Weights of a small GPT-style language model, trained from scratch on English Wikipedia: 14 layers, untied embeddings.
Each number is 128 + 32 x the weight over the matrix's rms, rounded and kept within 0 to 255. Layers, rows and columns count from 0.

# layer 9 attention query, 128x128, rms 0.133, rows 0-31, columns 64-127
[[139 112 148 109 128 130 132  92 130 116 134 100 121 100 151 150 130 154 125 153 110 161 117 141 159 129 131 109 142 127 153 148 137  86 142 104 133 101 157 139 110 147 130 153 130 133 137 127 116 142 161 156 141 144 116 159 134 133 113 101 158 140  96 124]
 [105 114 130 153 116 121 143 122 126 127 122 122 121 140  96 134 132 131 147 106 158 146 148 146 142 100 130 143 100 108 181 130 118 144 115 117 146 130 114 121 132 142 116 149 127 120 142 123 133 119 150 124 148 143 134 119 138 122 114 156  90 135 137 127]
 [138 145  73 123 175 175 135 117 163 147 139 123 131 115 142 107 148 146 104 125 116  86  64  57 113 142  85 148 116 122 106 100 145 140 130 130  88 116 121 110 120 135 106 146 187 141  85 101 171 107  99 127  95 142 120 140 126 120 117 138  77 100 120 119]
 [159 118 128 119 150 169 102 143  95 160  74 115 165 149 180 131 128 119 168 116 169 130  92 105 144  86 128 106 142 161  72 147 114 102 144 134 140 133  67 101 167 184 116 110 189 107 124 146 113 123 134 156 128 139  78 129 153 110  91 143 143 141 130 157]
 [146 133  82 144 134 139 139 103 120 133 136 153 154 125 128 153 122 124  97 104 107 131 120  95 178 130 163 147 116 144  95 145 133 134 101 145 127  93 125 122 165 115  97 124 147 108 171 114 157 116 120  99 121 140 107 112 131 116 130 150  88 128 155 128]
 [107 122 211 121 141  61  95 167 107 113 108 107 138 137 168 128  86  90 153 122 127 120 144 182  73 118 126  85 120 129 113 116  99  91 139 169 119 134  83 122 118 143 167 100 108 110 174 153 101 179 132 186 167 142 176 179 170 114 124 120 166 109 103 167]
 [ 96 124  59 144 144 126 156  84 121 130 148 112 102  98  66 122 155 147 107 159 103 121 156  93 142 138 102 148 106 149 125 160 145 156 120 119 138 129 157 116 165 149  63 122  88 121 115 152 154 106 117  75  86 108 137  74  87 143 178 125 120  88 163  97]
 [111 119 118 157 148 125  70 114 129 139 140 103 110 148 139 109 105  88 119 164 153  77 133 162  85  98 138 109 110 111 120 138 115 147 187 142 132 149  66 128 138 149  92 101  86 111 126 179 139 114 138 168 103 147 187 151 125 180 149 123 142  79 171 192]
 [156 126 111 143 144 167 143 111 120 158 107 126 152  95 141 155 143 180  73 144  96 132 115 181 168 141 136  98 107 131 191 135 123 128 140 181 144  98 154 132 124 120 109 181 160 139 117 110 116 126 137 115 181  58 106  93  94 167 154  96 132 122 174 112]
 [117 146 116 107 139  97 118  90  93 158 215  72  47 141 134 191 114 140 185 114  32 117 136  84 121 110 101  98 112 199 211 103 146 138 122 166 139 105 160  83 209 189  70 174 176 160 113 227 174 109  97 104 102  67 128 135  83 157 129 122  60 144  91 149]
 [ 98 134 165  67  81  80 157  92  83 124 118 152 184 131  62 143 124  75 139 177 166 143  95 125 101 154 131 211 151 167   0 202 140  75 127 138 131 151 151 154  71 188 135  24 200 138 152  11 137 147 115 185 202 158 115 118  98 115 137 116 160 148 126 122]
 [106 168 106 147 176 107 109 107 169 143 108 117 133 151  88 112 151  22 178 233  82 126 216  87 170 134 156  88  74 126 116 116 138  93 133 202  31  72  99 111 152 182 116 120 173  91 170 131 168 130 244 184 144  82  54  88  63 121 104  89  40 146  40 102]
 [ 76 161 121  63 110 158  36  71 157  77 164  97 164 141 132  87 160 134 109  54 138  91 133 153  74 102  87  65  97 102  76 147 136 130 127 157 139  94 132  82  99 157  70  83 134  74  87 157  88  58 180 238 176 115 189  99  85 163 121 117  38 100 213 170]
 [170 101 187 161 130 109 141 120 120 120 213 137  65 104  72  59 131 116 126 129 194 110 125 173 105 139  82 119 171 164 108 177 222 146  66 120 110 141 111 140 206  79 215  94 132  41 176 197 102  97  99 127 214  98 192 212 103  71 178 147  51 139  87 137]
 [116  40 111 136 127  92 131 116 216 146 128  48  68 143  93 170 117 109 141 127 193 170  73 177 132 145 208  82 140 132 100 132  45 114 203  66 158 120  84 156 115 111 111 117 156 161 175 143 175 149 160 123  59 149 194 179  50 179 161 110 133 105 180 148]
 [ 64 157 147 174 131 139 191 102 105 201  85 104 206 163 141 146  35  93  80 147 159 120  91 117 230 101  74 144 114 124 101 127 189 162 124 124 118 133 108 126 102  84  94 111 124 169  67  93 117 161 152 170 139 215  65  93 131 243  86 178 137  37 179  92]
 [134 143 157 157 123 142 141 135 146 103 128  76  82 119 125 133  89 139 148 137  86 141 103  93 136 115 110 112 150 123 140 155 108 128 168 125  95 144 131 108 112 133 106 124 159 114 128 131 108 137 141 128 130 141 126 145 122 155 119 153 115 138 145 103]
 [119 133 154 144 129 124 109 135 206 115 153  79 111  92 128 103 135 139  83 136 117 124 140 115 132 132 105 115 130 106 140 126 145 140 144 118  98  93 179 117 134 145 127 129 107 133 127 114 141 119 125 131 124 134 127 174 115 163 174  85 167 124  96  94]
 [101 145 151 136 151 123 103 164 101 121 105 134 125 177 142 149 124 154 164 132 134  99 136 103 142 119  97 116 135 141 118 136 128 145 147 123 154 151  85 125 164 130 121 118 128 145 109 146 109 156 131 157 136 180 113 134 147 135 109 119 154 123 110 131]
 [130 117 144 123 105 101 126  92 121  93 103 102 130 131 116 137 111  86 116 107  90  92 135 114 124 107 167 111 144 127 149 141 144 136 140 129  94 108 148 125 125 119 136  80 109 116 157 130 148 139 141 112 137 124 143 122  96 149 152 113 136 138 109 150]
 [126 141 108 162  97 129 138 110 129 100 141 112  85  88  74 135 112 130 116 131  63 151 134 155 103 167 137 150 124 116 138 167 127 148  89 114 140 121 166 110 145 109 137 134  87 111 147 131 130 127  99 131 125 109 150  87 130 162 119  90 165  85 114  98]
 [123  71 117 142 133  87 139 108 114 123 131  99 110 107 108 120 152 136 143 113 120 134 142 157  73 141  94  74 121 172 108 118  78 132 144 133  90 144 122 139 149 167 166 129 123 148 172 147 137 147 172  98 113 143 127 123 136 138 145 130 152 129 131 150]
 [132 139 117 140 108 135 125 135 143 162 107 153 141 140 139 121 161 125 129 130 131 123 107 117 136 121 101 153 144 108 136 128 143 130 121 124 132 114 137 106 122  87 131 154 157 118 103  84 112 134 109 122 143 111 115  90 112 133 134 113 125 134 158 116]
 [ 68 119 144 155 198  77 119  94 126 103 149 103  74 130  96 129 123 131 161 148 101 115 140 102 100 131 102 100 101 145 114 143 133 124  94 118  94 139 126 125 132 128 120  93 105 133 147 199 155 144 130 114 136 132 120 141 104  93 146 144  86 142 123 134]
 [121 158 107 140 140  88  77 127  96 157 170 120  83 144 108 141  93 141 115  72 153  73 173 117  32 128 132 114  79 122 116 115 135 109 153 139 104 112 134 120 107 127 118 122  36 166  97 137  97 119 152 142 114 202  46 177 161 124 164  82 110 120 126 157]
 [148 115  73 135  97 155 159  94 150  98 206 108 143 184  94 168 119 200 140  48 121  98 130 114 105 115 190 145 124 177 140 121  84 119 177   0 139  66 202  98 134 125  28 168  62  53  95 138 117 108 134 140 102 115 108  57 144 159 175  90 123 127 169 136]
 [ 95  98  99 135  91 104 127 137 115 185 179  94 170 135  86 109 119 138 206 120 149  43 134 125  99 161  83 166 131 175 103 164 125 155 216  68 160  90 187  73 116  74  80 109  73  84 139  77 110 115  80 158  91 177  84 198 152 132 122 127 131 129  52 112]
 [109 111 160 166  80 189 149 101  93 220 230 194 145  41 231 100 152  18  92 153 155 128 148 157 138 177  99  84 155 138 160  48 127 225 145 157  96  99  55 156 148  77 147 134 101 118 143 145 162 183 141 144 133 169 121  64 124 175  19 144 107  65 178 183]
 [110 121 133  64  85  88  65  73  86 143 136 138 105   0 117  89 116 115 120 141 147 194 135 153  48 118 116 156 167 135 100  95 136 202  67 221 214 154 125 140 111 180  86  92 148 255 210 117 167 147  61 105  94 142 149 117 162  81 138  84 179 126 110 122]
 [ 93 112 184 122 188 179 114 125 108 123 171 147 225 116  65 160 137 119  50 123 132 106  93 188 193  41 125 124 138  54  61 140 181  50 204 115 138 178 118  95 137  54  76  81 187 125 182 106 175 156 129 183 117 155 217 140  70 126 107 216 171  76 170 165]
 [ 66 138 111  47  85 178 140 151 203 155  85  40  72 122 164 110  88 183  92  63 123 189  77 124 157  83  64  89  56  31 157  82 106 150  94 131 147 138 165 132 161 146 144 135 130  88  79 152 149 172 142 107 136  67 219  88  65 194 165  98 148 173 205 100]
 [134 108  89  83 157 178  67 105  71 108 168 153  91 135  82 190 138 142  55  59 116 176 149 146 105  93 159  84 119  52  95 138 186  48 121 114 101 152 122 126 117  42 110 136  62 170 156  59 181 119 141  86 167 216 148 132 124  90 110 117 121 125 173 169]]
# layer 9 attention key, 128x128, rms 0.13, rows 0-31, columns 64-127
[[105 131 102 122 177 157 110 137 150 112 102 146 120 164 111 117 118 134 104 125 136  96 112 108  86 147  94 127 129 130 138 117 159 118 152 155 123 150 117 107 137 129 135 121 133 167 131 114 153  95  87 110  83 132 131 181 154 137 124 148 132 134 111 146]
 [126 172 148 130 139  98 114 112 145 123 119 145 150 109 142 115 118 141 129  87 116 126 152 129  74 143 144 114 154 102  93 144 121 115 133 129 122 133 106 107 128 116 155 146 128  87 115 140 132 155 163 154 131 133 130 108 133 121 155 120 119 135 113 123]
 [115 121 123 162 145 123 101 108 104  99 110 129 102 105 107 159 135  92 154 122 128 167 135 144 151 134 173 121 107 120 125 106 139 101 157 124 130 136 125 154 142 159 147 119 132 144 122 118 161 149 164  90 112  98 119 135 128 135 137 119 164  63 128 130]
 [130 168 108 152 133 118 116 132 134 140 123 118 125 139 155 122 117 174 138 100 104 115 122 139 135 150  63 107 159 121 132 149 126 167 138 101 166 122 106 154 122 139  90 148 123  99 144 127 136 117 142 128 137  78 159 104 124 117 155 200 150 129 128 138]
 [120 130 140 141 158 147 113 164 169 144 130 106 104 153 186 111  94 107 137  89 120 145 163 118 117 150  91  96 137 116 142 109 157 116 164 146 169 131  94 170 126 139 138 141 104 132 127 134 141 159 121 106 131  88 123 167 132 110 110 127 138 112 123 159]
 [159 143 157 126 114 160 118 154 124 126 131 132 151 108 169  93 135 148 117 115 151 137 158 128 150 109 127 113 130  73 116 166 104 126  72 140 161  99 116 125 129 109 143 143 122 106 101 103  57 113 121 151 205 138 124 122 162 101  91 165 135 146 101 106]
 [110 112  53 139 110 105 183 122 144 163 126 141 122 111  53 165 139  85 154 163 127 142 146 100  99 118 171 148  97 161 184  74 143 160 144 156  94 115 141 125 155 151 104 152 140 179 140 179 183 105 134  81  95 119 107 147  63 178 171 116 109 135 115 108]
 [183 147 127 124 114 161  96 158  86 141 109 139 161  94 151  90 142 101 128  93 150 169 140 131 162 118 163 125 166  97 163 107 130 121 109 118 144 124 107 131 114 138 150 116 149 128 143  97  75  94  80 162 192 127  97  76 140 119  89 127 152 117 147 126]
 [119  81  96 150  38 124 133  66 134 142  90 119 146 139 122 140  67 154 105 149 148 135 105 128 158  88 129 112 135 140 131 121 128 138  82 145 112 162 135 193 223  80 155 163  98 186  93 147 148 112 110 167 134 117 144 150 164 164  51 110 100  98 104 114]
 [127 154  66 149  53 105 222 170 168 108 129  94  81 106 129 111 162  88  91 181 123 151 167 119 105 157  74 129 138 172 222 119 168 206  85 216  90  94 101 181 238 141  80 128 131 204 121 180 215 137 114  68 115 124  82 158 100 221 203 122 123  77  95 117]
 [138 116 128  71  98 138 126  64 134 150 117 109 125 160 129 149 131 165 120 169 159 166 127 168  97 147 174 120 106 114  90  82 101  42 121 119 120 139 161 221  71 181 149  64 153 145  78 108 146  85 201 224 117 168 141  54 138  28  40 146  87 148 133 186]
 [169 148  82  93 139  73  82 157 155  68 122 125 127 159 168  96 139 101  73 130 134  17 182 132 146 171  66 149 144 177 141 190 102 139 198 177  48  83 105 153 142 218 160 163 119 132 118 132  84  75 255 149 162  93 114 140 156  90 119 111 112 163  66 116]
 [115 164  94 159 127 158 106 116 125  88 222 166 151 128  95  58  90 143  90  92 116  97 122 142 203  58  18 114 114 126  76 126 169 107 142 131 118 188 113  98  43 131 131 169  74  43 110 194  67  80 145 139  92 110 184 152 110 147 155 152 110 121 164 114]
 [ 75 161 149 139  92 149 153  88  86 115 247 165  87  84 117 107 172  93 141 197 193 136 186 221 125 156  89 159 154 181 193 148 177  88 135 164 183  59 144  97 162 106  80 131  94 117 147 150  95 130 171  78 113 168 160 193  72  99 175 100 161 138 109 126]
 [136 137  81 117  98 154 138  95 184 204 195 104 131  94 113  71 106 110 129 159 181 139 127 124 171 120 199  60  92  74 120  74  80 173  49 163 124 127  84 104 105 139 123 114 123 164 167 166 105  97 154 216  46 134 129 112 105 119 105 135 132 104 169 163]
 [140  57 168 112 185  76 146 100 142 203 131 162 115 126 139 239  77 124 138 161 187 147 145 119 185 119 130 134 107 181  80 118 144 156 156  80 106 219 112 152  89  36 159  70 127 125  76 137 202 124 149 164  52 185 103 148 111 147  45 144  85  53 179 146]
 [130 108 127 107 117 116 141 110 153 115 106 146 157 148 113  91 116 118  85 150 147 135  92 113  90 133 117 136 124 116  99 110 139 121 115 132 110 142 139 113 116 123 149 154 108 129 131 123 140 139 128 129 125 162 100 133 145 123 137  81  89 154 139 122]
 [108 105 121 101 117 145 128 166 107 145 138 132 151 171 126 140 128 132 147 119 126  92  86 151 117 105  89 119 154 114 141 139 109 135 123 123  88 137 105 118 118 109 141 125 120 144 104 136  99 110 113 114 161 166  94 124 134 120 105 122 102 154 139 128]
 [150 153  80 161 150 144 176 129 128 109 144 109 114 114 139 162 132 130  92 148 120 145 188 121 118 180 179 138 124 135 129 119 133 114 149 151 100 154 136 114 108 122 134  87 136 129  94 123 180 153 154  82 113  52 118 128 122 134 147 101 117 138 128 132]
 [ 96 139 151  81 118 149  92 146 115 120 104  96 111 150 150 126 103 147 146 122 129 139 128 169 113 109 112  85 119 135 148 136  93 112 161 119 147 103  77 111 155 162 123 120 133 125 132 124  82 112 119 113 120 127 102 104 132 125  61 148 181  88 160 145]
 [156  85  99 158 151 112 140 115 152 164 152 140 136  74 150 122  95 100 113 142 168 144 181  64 174 137 181 148 135 118 177  65 184 152 122 189  99 155 114 120 123 105 140  61 127 150 106 129 179 117 139 135 130 162 111 117 100 171  98 110 122 130  92 126]
 [164 156  84 102 150 116 125 171 112 154 102 172 143 139 101 106 155 121 142 172 154 117 131 119 117 129  59 150 149 110 117 155 129 116 143 146 113 114 146 120 156 114 130 135 143 142  98 140 146  68 105  82 172 119 113 106  72 142 197 135 133 128 175 107]
 [101 109 144 108 132 128 159 105 120  88 106 124 172 165 111 149 127 168 146 117 105 114 116 125 102 122 133 129 121 168  96 150 102 118 143 112 139 137 112 147 119 130  87 139  92 103 139 151  84 160 172 117 132 142 138 120 134  86 114 144  90 186 120 130]
 [139 118  57 140 110 122 133 129 136 145 124 152 113  91  54 159 110  96 131 179  92 142 164 111 128 151 119 125  97 105 151  87 156 183 117 171  88 114 118 153 188 124 119 100  94 149 156 169 185  80 116  82 107 132  88 137  41 229 209 118 166 126 166 110]
 [116 137 147 148 218 126 114 117  97  81  61 116 171 113 160  95 142 126 123 106 101  96 142 154 179 132  83 146 109 106 126 130 164 132  88 158 121 145 137 107  72  85 121 155 107  89 108 165  65 196 131 108 171 111 109 137  93  99 143 129 153 164 149 135]
 [112  93 117 145 105 116  95 140 183  95 205 112 123 209 140 140 117 159 179 102 120 125 118 117 108 163  95 128 121 115 162 114 122 129 142 142  88 126 122  86 174  87  54 122  95 119 130 206 191 152 100 179 109  93 108 154 104 217 211 137 142 107 166 151]
 [ 84  78 105  99 164  81  88 118 137  90 144 121 127 162  46 166 148 150 230 168 173 156 187  49  42 139 126 169 150 213  65 145 104  77 161 142 141 145 181  66  91 120 100  86 127 161 126  97 129  98 126 222  46  92 124 161 101  58 101 125  85 132 103 134]
 [155 144 160 188 129 177 116 109  47 156 151 149 165  79 200  32 102  45 137 208 138 102 131 150 127 211 120 125 157 217 132  43 144 161 145 127  82 146 124 119 137 104 148 154 147 156 160 102 125 182 154 110 148 166 142 102 169 147  26 161 127  54 139 126]
 [160 133  77 125 132 119 144 157 110  61  40  96 118 130 108  89 169 123  57 149  85 158 122 144  61  88 105 132 174  80  81  40 121 132 100 167 140 168  99 152  27 186  94  93 132 206 127 129 132 133  77 152 130 136 162  98 161 127 164 133 167 119  83 153]
 [ 96 135 108  74 184 128  73 102 141 121 164 146 157 141  88 156  85 211   0  77 176 134 122 182 205  49 129 118 151  95 130 114 127  83 168 131 172 210 116 185 173  70  64 145  84 173 168 153 171 108  90 249 138 103 225 145 102 158 116 144 149  88 203  80]
 [117 111  85  66 134 135 129 156 163 127  67 116  98 129 161 137  97 175 113 112  99 183 119  96 251 137 110  90  95  28 142 112 137 110 110 114 133  99 105 159 219 147 130  87 102  74  43 243  80 131 174 102  44 161 145 105  87 163 104 147 111 113 155 184]
 [ 77 181  88  71 203 160 138 188  90  56 185 130  65 108 186 174 172 206  93  42  57 169 112 156 179 141 134  92 137  34 129 136 121  83 151 105 152 127 132 141  95 126  49 216 116 185 153  91 139 128 165 151 174 142 128  91  94  59 132 160 172 192 180 151]]
# layer 9 attention value, 128x128, rms 0.13, rows 0-20, columns 64-127
[[115  67  83 120 177 109  68 141 127 118  91 109  92 149 138 168 139 112 153 123  59 125 162 184 150 154 121 126 125 112 137 114  72  94 128 146 162 132 121 108 114 120 186 119 129 137  64 119 129  99 140 153 167 120 162 148 144 175  92 162 147  89 168 141]
 [116 208 109  66 159 135 189 129  97 124 142 142 141 121 132 111 116 116 122 102 161 147 148 102 131 143  98 187 113 125 122 142 144 110 143 122 130 120 126 104 152 173 123  87 108 173 116 113  99 127 112 125 152 124 122 155 128 136 127  65 121 127 118  33]
 [126 102 126 165 146 124 148 175 144 111 153  85  91 105  99 109 121 132 137  94 135 128 137 135 165 160 126 121 166 105 100 152  67 154 137 124 152 164 147 185 134 142 159  48 110 154 149 132 130  86 112 150 121 144 182 201 129 125 152 140 164 144 121 111]
 [138 162 162 149 108 102 157 173 128  90 126 169 125 150 158 120 117 153 117 124 147  88 136 166 113 160 128 145 161 148 138 129 120 127 112 116 148 141  87 141 120 135 127 117 114 154 109 130 116 127 120 138  75 153 133 117 137 130 126 148 173  86 155 133]
 [206 176 154 165 115 231 125 119 151 104 142 121 195 148 186 140 125 158 110 137 129 149  61  83 117 144 126 183 132 135 116  76 195 131  78 160 100 158 131 181  95 123  65 179 142 118 140 119 113  82 118 111 125 147 173 109 165 120 117  65 164 123 148  99]
 [132 112 107 169 133 121 143 140 119 195  80 122 130 139 111 146 119 160 130 138 159  89  71  82 122  99 103  53 153 123  98 145 114 116 142  70 123 154 120  72 116 100 148 171 147 162 161 149 164 175 131 125 124  99  58 101 140  91 114 184 125 124 139 161]
 [108  29 122 139 154  78 146 151 110 145 140 146 104 167 139 133 148 117 115 116  84 186 159 176 107 139 149 149 145 120 118 129  77  82 113 120 108  99 167 108  86 144 169 126 119 129 121 130 157 108 161 134 101 137 125  88 119 132 122 161 133 107 112  97]
 [136 144 134 146 125 114 168 172 130  94 138 168 150 149 147  92 113 108 147 142 155 105 137 152 154 158 103 153 164 103 126 108 130 107 149  99 117 124  68 144 120 131 120  97 101 204 123 128 118 188 149 122  55 187 127 129  99 121 158 127 154 134 121 153]
 [110 122 156 133 123 105 151 146 156  95 158 106 140 156 137  98  92 134  75 103 172 145 198 142 113 101 104 156 175 100 140 148 114 140  69 120  77 113 179 147  88 132 148 110 111 151 162 143 145 140 148 121 112 155 139 122 115 129 165 127 136 167 140 123]
 [ 83 107 134 142  83 135 151 172  96 143 128 128  96 132 124 116 122 104 130 161 157 114 115 112 139 139 109  73 155 135 117 153 114 125 139 138 159 132  84 145 130 119 142 111 166 154 150 136 137 135 141 140 125 124 132 162 136  98 133 156 148 122 125 191]
 [158 144 108  69 167 168 101  73 212 127 153 117 132 148  87 126  93 144 133 116 101 115 148  87 110 109 153 140  76  97 117 128  99 142 123 132  89  89 169 131  96 112 172 107 124 113 119 134 133 105 107 129 130 129 116 118 135 126 130 145  96 149 143  95]
 [149 156 117  97 146 124 160  62 127 159 144 128 159 120  98 130 136  93 118 148 134 113 112  94 160  99 129 145  89 100 124 141 153 132 146 142  96 125 132  89 152 120  97  95 168 148 163 126 127 162 158 133 177 108 106 141 119 106 144 121  71 151  87 133]
 [146 182 107 112 139 129 106 114 130 137 145  84 168 119 109 131 118 213  94 105 171  94 169 116  80 147 145 172 119 148 141 108 156 105 118 129  52 114 183 155 140 177  97  97  96 126 109 135 102 102 135 109 136 132 129 153 115 120 131 120 115 162  90  43]
 [145 102 139 156 140 125 111 153 135 118  82 196 135  68 170 148 141 106 120 154 127 161 136 102 106 133 112 217 156 133 117 135 106 136 155 141 164 132 123 128 133 134 121 146  91 159 131 129 130 125 112 127 106 138 163  50 138 147 112  85 177 117 141  90]
 [173  96 140 133 147 122  63 135 150 155 108 109 103 190 140 131 124 141 163 108  68  96 132 131 113 134 137 100 109 152 155 118 123 139 153  78 107 137 134  76 135 138  95 191 118  86 128 132 124 137 161 142 164  84 161 143 141 131 102 178 124 132 115 162]
 [102 123  75  99 153 137 115  71 108 164 120 115 130 114  73 150 136  95 126 150 109 156 139 135 164  88 142 116  97  98 129 124 134 134 119 153  93 123 180  96 119 111 141 140 169 122 137 135 126 150 140 135 157 147 120 143 115 125 128 124  99 144 128 126]
 [104 180 124 205 143 103 133 187 173  98  67 140  96 181  99 107  94  91 164 124 101 135 113 142 202 109 121 143 154  93 131 171  99 153 154 134 120  88 115 134 126 143 145 150  94 142 137 148 151 113  86 130 137 144 140 155 158 167 108 160 197 123 141 147]
 [133 110 116 121 104 109 183 113 120 107 146 138 143  83 147 119 106 152  92 160 125 145 186 171 113 141 104 161 143 103 146 123 177  83 118 151 119 165  59 160 118 147  80  72 131 195 113 106 114 138 117 139  94 123 131 142 106 125 154  92 115 102  96 138]
 [188 132 159 194 134 165 135 147 118 118 106 190 127 172 125 128 132  92 179 128 122 178  65  77 167 116 115 100 131 139  89 127 113 149 128 131 160 137  67 132 112  82 111 187 166 169 158 127 128 126 108 124 177 148  91 153 175 161 105 107 123 170 123 168]
 [125 172 140 127 130  93 142 134 157 101 119 154 120  91 126 161 163 141 130 134  69 115  69 114 160  82 118 186 118 127 121 149 137 153 115 129 176 148 139 101 138 138 110 113 151 127 138 127 138  95 114 144 154 143 130 127 173 123  97 134 147  72 153 135]
 [112 149 143 129  89 109 140  95 150 193 121 124 140 102  98 128 112 103 101 129  93 116 110  88 129 127 139 116  81 117 109 130 121 155 137 137  86 126 182  88 106 126  87 133 135 108 181 131 137 147 146 123 121 102 131 122 130  90 115 183 147 112  97 103]]
# layer 9 attention output (transposed), 128x128, rms 0.136, rows 0-19, columns 64-127
[[139 149 178 145 109 133 122 138 148 132 107 187 199 115 147 111 122 133 137 107 179 139 109  90 137 137 132 148 150 164 143 100 159  90 133  94 160 131 171 178  83 127 128 147 200  74 192 100 128 138 105 121 106 155 118  96 124  95  99 104  85 186 122 122]
 [151 103 161 165 112 106 118 127 146 122 107 144  89 171 125 112 119 145  92 157 141 137 108 165  91 119 183  87 125 157 163 108 139 135 125  95 146 159 132 127  99 123 103 153 126  91 149 149 159 141 156 150 108 110  97  82 187 208 132 196  94  94 178 133]
 [122 136 121 133  78 197 142 143 108 112 155 126 195 124 162 134 141 163 127 138 127 122  66 167 144 115 143 119 105 153 122 121 118 135 130  93 120 108 126 140 115 132  70 219 120  96 107 123 113 145 124 105  85 115 122 107 113 143 121  96 118 100 129 108]
 [131 121 117 133 130 150 154 102 134 138 167 128 161 146 144 121 146 155 103 149 157  86 176 104  96 179 125 139 123 145  87 164 168 141 139 123 109  99 141 106 124 128 142  91  98 143 101 151 112 116 124 117 146 125 164 134 107  89 164 106  94 137 150 145]
 [125 167 123 117 178  81 149 108  47 120 122 169  84 116  77  79 143 132 146 145 168  74 195 141 135 105 124 141 159 131 108 168 135  80 130 102 109 142 126 101 169 106  97  73  74 147 108   3 154 161 136 165 154 140  91 159 135 155 149 165  79 121  86 139]
 [118 140 159  98 148 121 165 134 135 102 150  87 142 144 102 152 122  98 102 124 138 143 133 184 176 195 139 136 130 142  55 107  82 150 158 175 152 121 117 116  75 142 139  64  91  98 105 161  85  84 154 124 141 164 212 195 117  93 101 151 153 154 137 148]
 [154 118 188 146 122 136 133 188 127  87 151 162 151  80 136 123  95 127 111 118 170  85  70  96 145 142 102 121  95 172 136  74 165 161 140 140 105 108  73 168 130 100 101 142 185 132 124 192 103 132 119 104 109 136 103 171 121 135 134 112 117 133 152 124]
 [130 106 121  98 139 173  97 113 128 124 133 152 159 157 166 133 152 139 106 153 147  91 179 126  69 154 112 213 116 135 108 127 163  98 148  93 129  89 161 101 121 134 137 130  59 124 100 156 122 128  97 142 160  74 133  99 169  94 128 148 125 121 184 120]
 [ 93 114 146 189  85 155 139 194  43 141 169 136 116  77 147 115 106 135 106 121  96 111  97 150 115 164 103  66  83 168 138 130 143 162 124 126 116 127 111 126 143 128 110 136 101 109 105 163  66  72 110 159  90 144 144 115 169 146 102  97 104  30 115 128]
 [133 118  91  86 104 154 107 134 155 126 111 123 189 174 147 149 159 117 122 120  85 121 163 136 159 177 132 154 100  95  90 106 131 106 147 110 121 100 133  80 130 123 136 122  35  87 101  80 115 116 122 125 116 126 170 153 115  82 127 103 139 171 121 117]
 [124 135 157 158 142 102 105 175  91 140 102 149 127  75 115 144 109 116 133 119 137 146  97 194 142 114 136  94 128 151 146 100  90 132 147 122 129 177 152 141 130 129 131 145 146 151 205 156 128 158 147 138 142 133  88  98 155 148 117 130 127  98 135 105]
 [156 101 115 121 114 112  94 135  98 112 118 101  80 126 114 147 102 104 154 127  91 171 136 139 102 108 138  83 150  96 153 144  69 128 140 140 123 101 132 130 135 141 126 128 134 116 149 158 143 102 112 135 112 145  82 112 139 155 105 136 175 133 143 127]
 [ 94 116 177 163 126 103 164 116  99 145 151 112  25  82 166 119  86 119 108 128 122 189  95 195 143  69 144  81 122 136 163 141 118 181  94 134 189 163 131 117 112 116 145 154 135 166 166 140  99 118 100 157 116 144 128 131 171 194 120 140 128  71 175 130]
 [153 167  98 106 142  87 170 128 129 129 135 158 127 207 103 127 108 175 114 109 159 100 141 126 107 168 164 125 134 175 139 169 173 112 104  95  96 158 162 143  73 111 109 128 167  93 124 169 145 180 174 135 140 112 126 134 100 108 122 165  79 135 173 188]
 [126 198 153 116 125 106 154 122 123 111 116 142 136  96 120 145 121 106 122 135 152 146 149 128 166  97  84 154 161 100 107 102 139 106 136 129 187 154 145 139 170 139 133  31 147 128 142 177 167 107 125 111 145 131 181 141 103  73 137 132 147 155 148 118]
 [145  98 157 149 123 115  93 163 119 104 104 112 111 129 132 122 102  95 172  93  73 163 107 118 135 124 135 114 142 135 169 114  70 112 108 143 142 123 124 150 108 132 158 148 160 105 178  83 140 104 110 137 105 134  68 119 142 123  96 113 129 136  77 129]
 [135 137 112 112 132 135 198 104 120 146 161  86 208 145 131 128 136 102  86 117 119 119 134 120 127 182 152 146  89 127 125 105 124 129 114 138 144 147 148 151 105 144 118 143 148 102  85 176 147 106 119 106  90 107 102  98  83 109 198  40  66 128 157 124]
 [128 124  92 157 148 149  81 112 112 129 120 161  98 156 118 118 150 179 166 107 116 108 156  97  69 130 126 161 145 113 143 152 138 146 159 103 121  58 170 113 131 120 125 126 107 101 139 137  84 163 120 158 128 126 139 123 177 155 157 124 107 128 141 141]
 [157 147  84  81 186  94 134  95 127 157 109 150 142 134  76 113 141 130 143 191 198  59 146 106 168 140 117 143 115 147 158 108 135 101 186 141 125 124 108 155  97 130 117  91 116  58  57 137 198 139 165 133 119  93 137 107  67 150 132 135 119 176 124 148]
 [170 127  94 140 122 129 170 135 114 122 174  94 163 181 100  84 102 103 120 130 172 128 161 104 110 202 171  57 140 154  87 188 124 160 142 141  60 126  93 110 168 132  96 111 174 142 124  99 112 151 157  81 104 174  96 149  86  87 156 145 139 161 113 139]]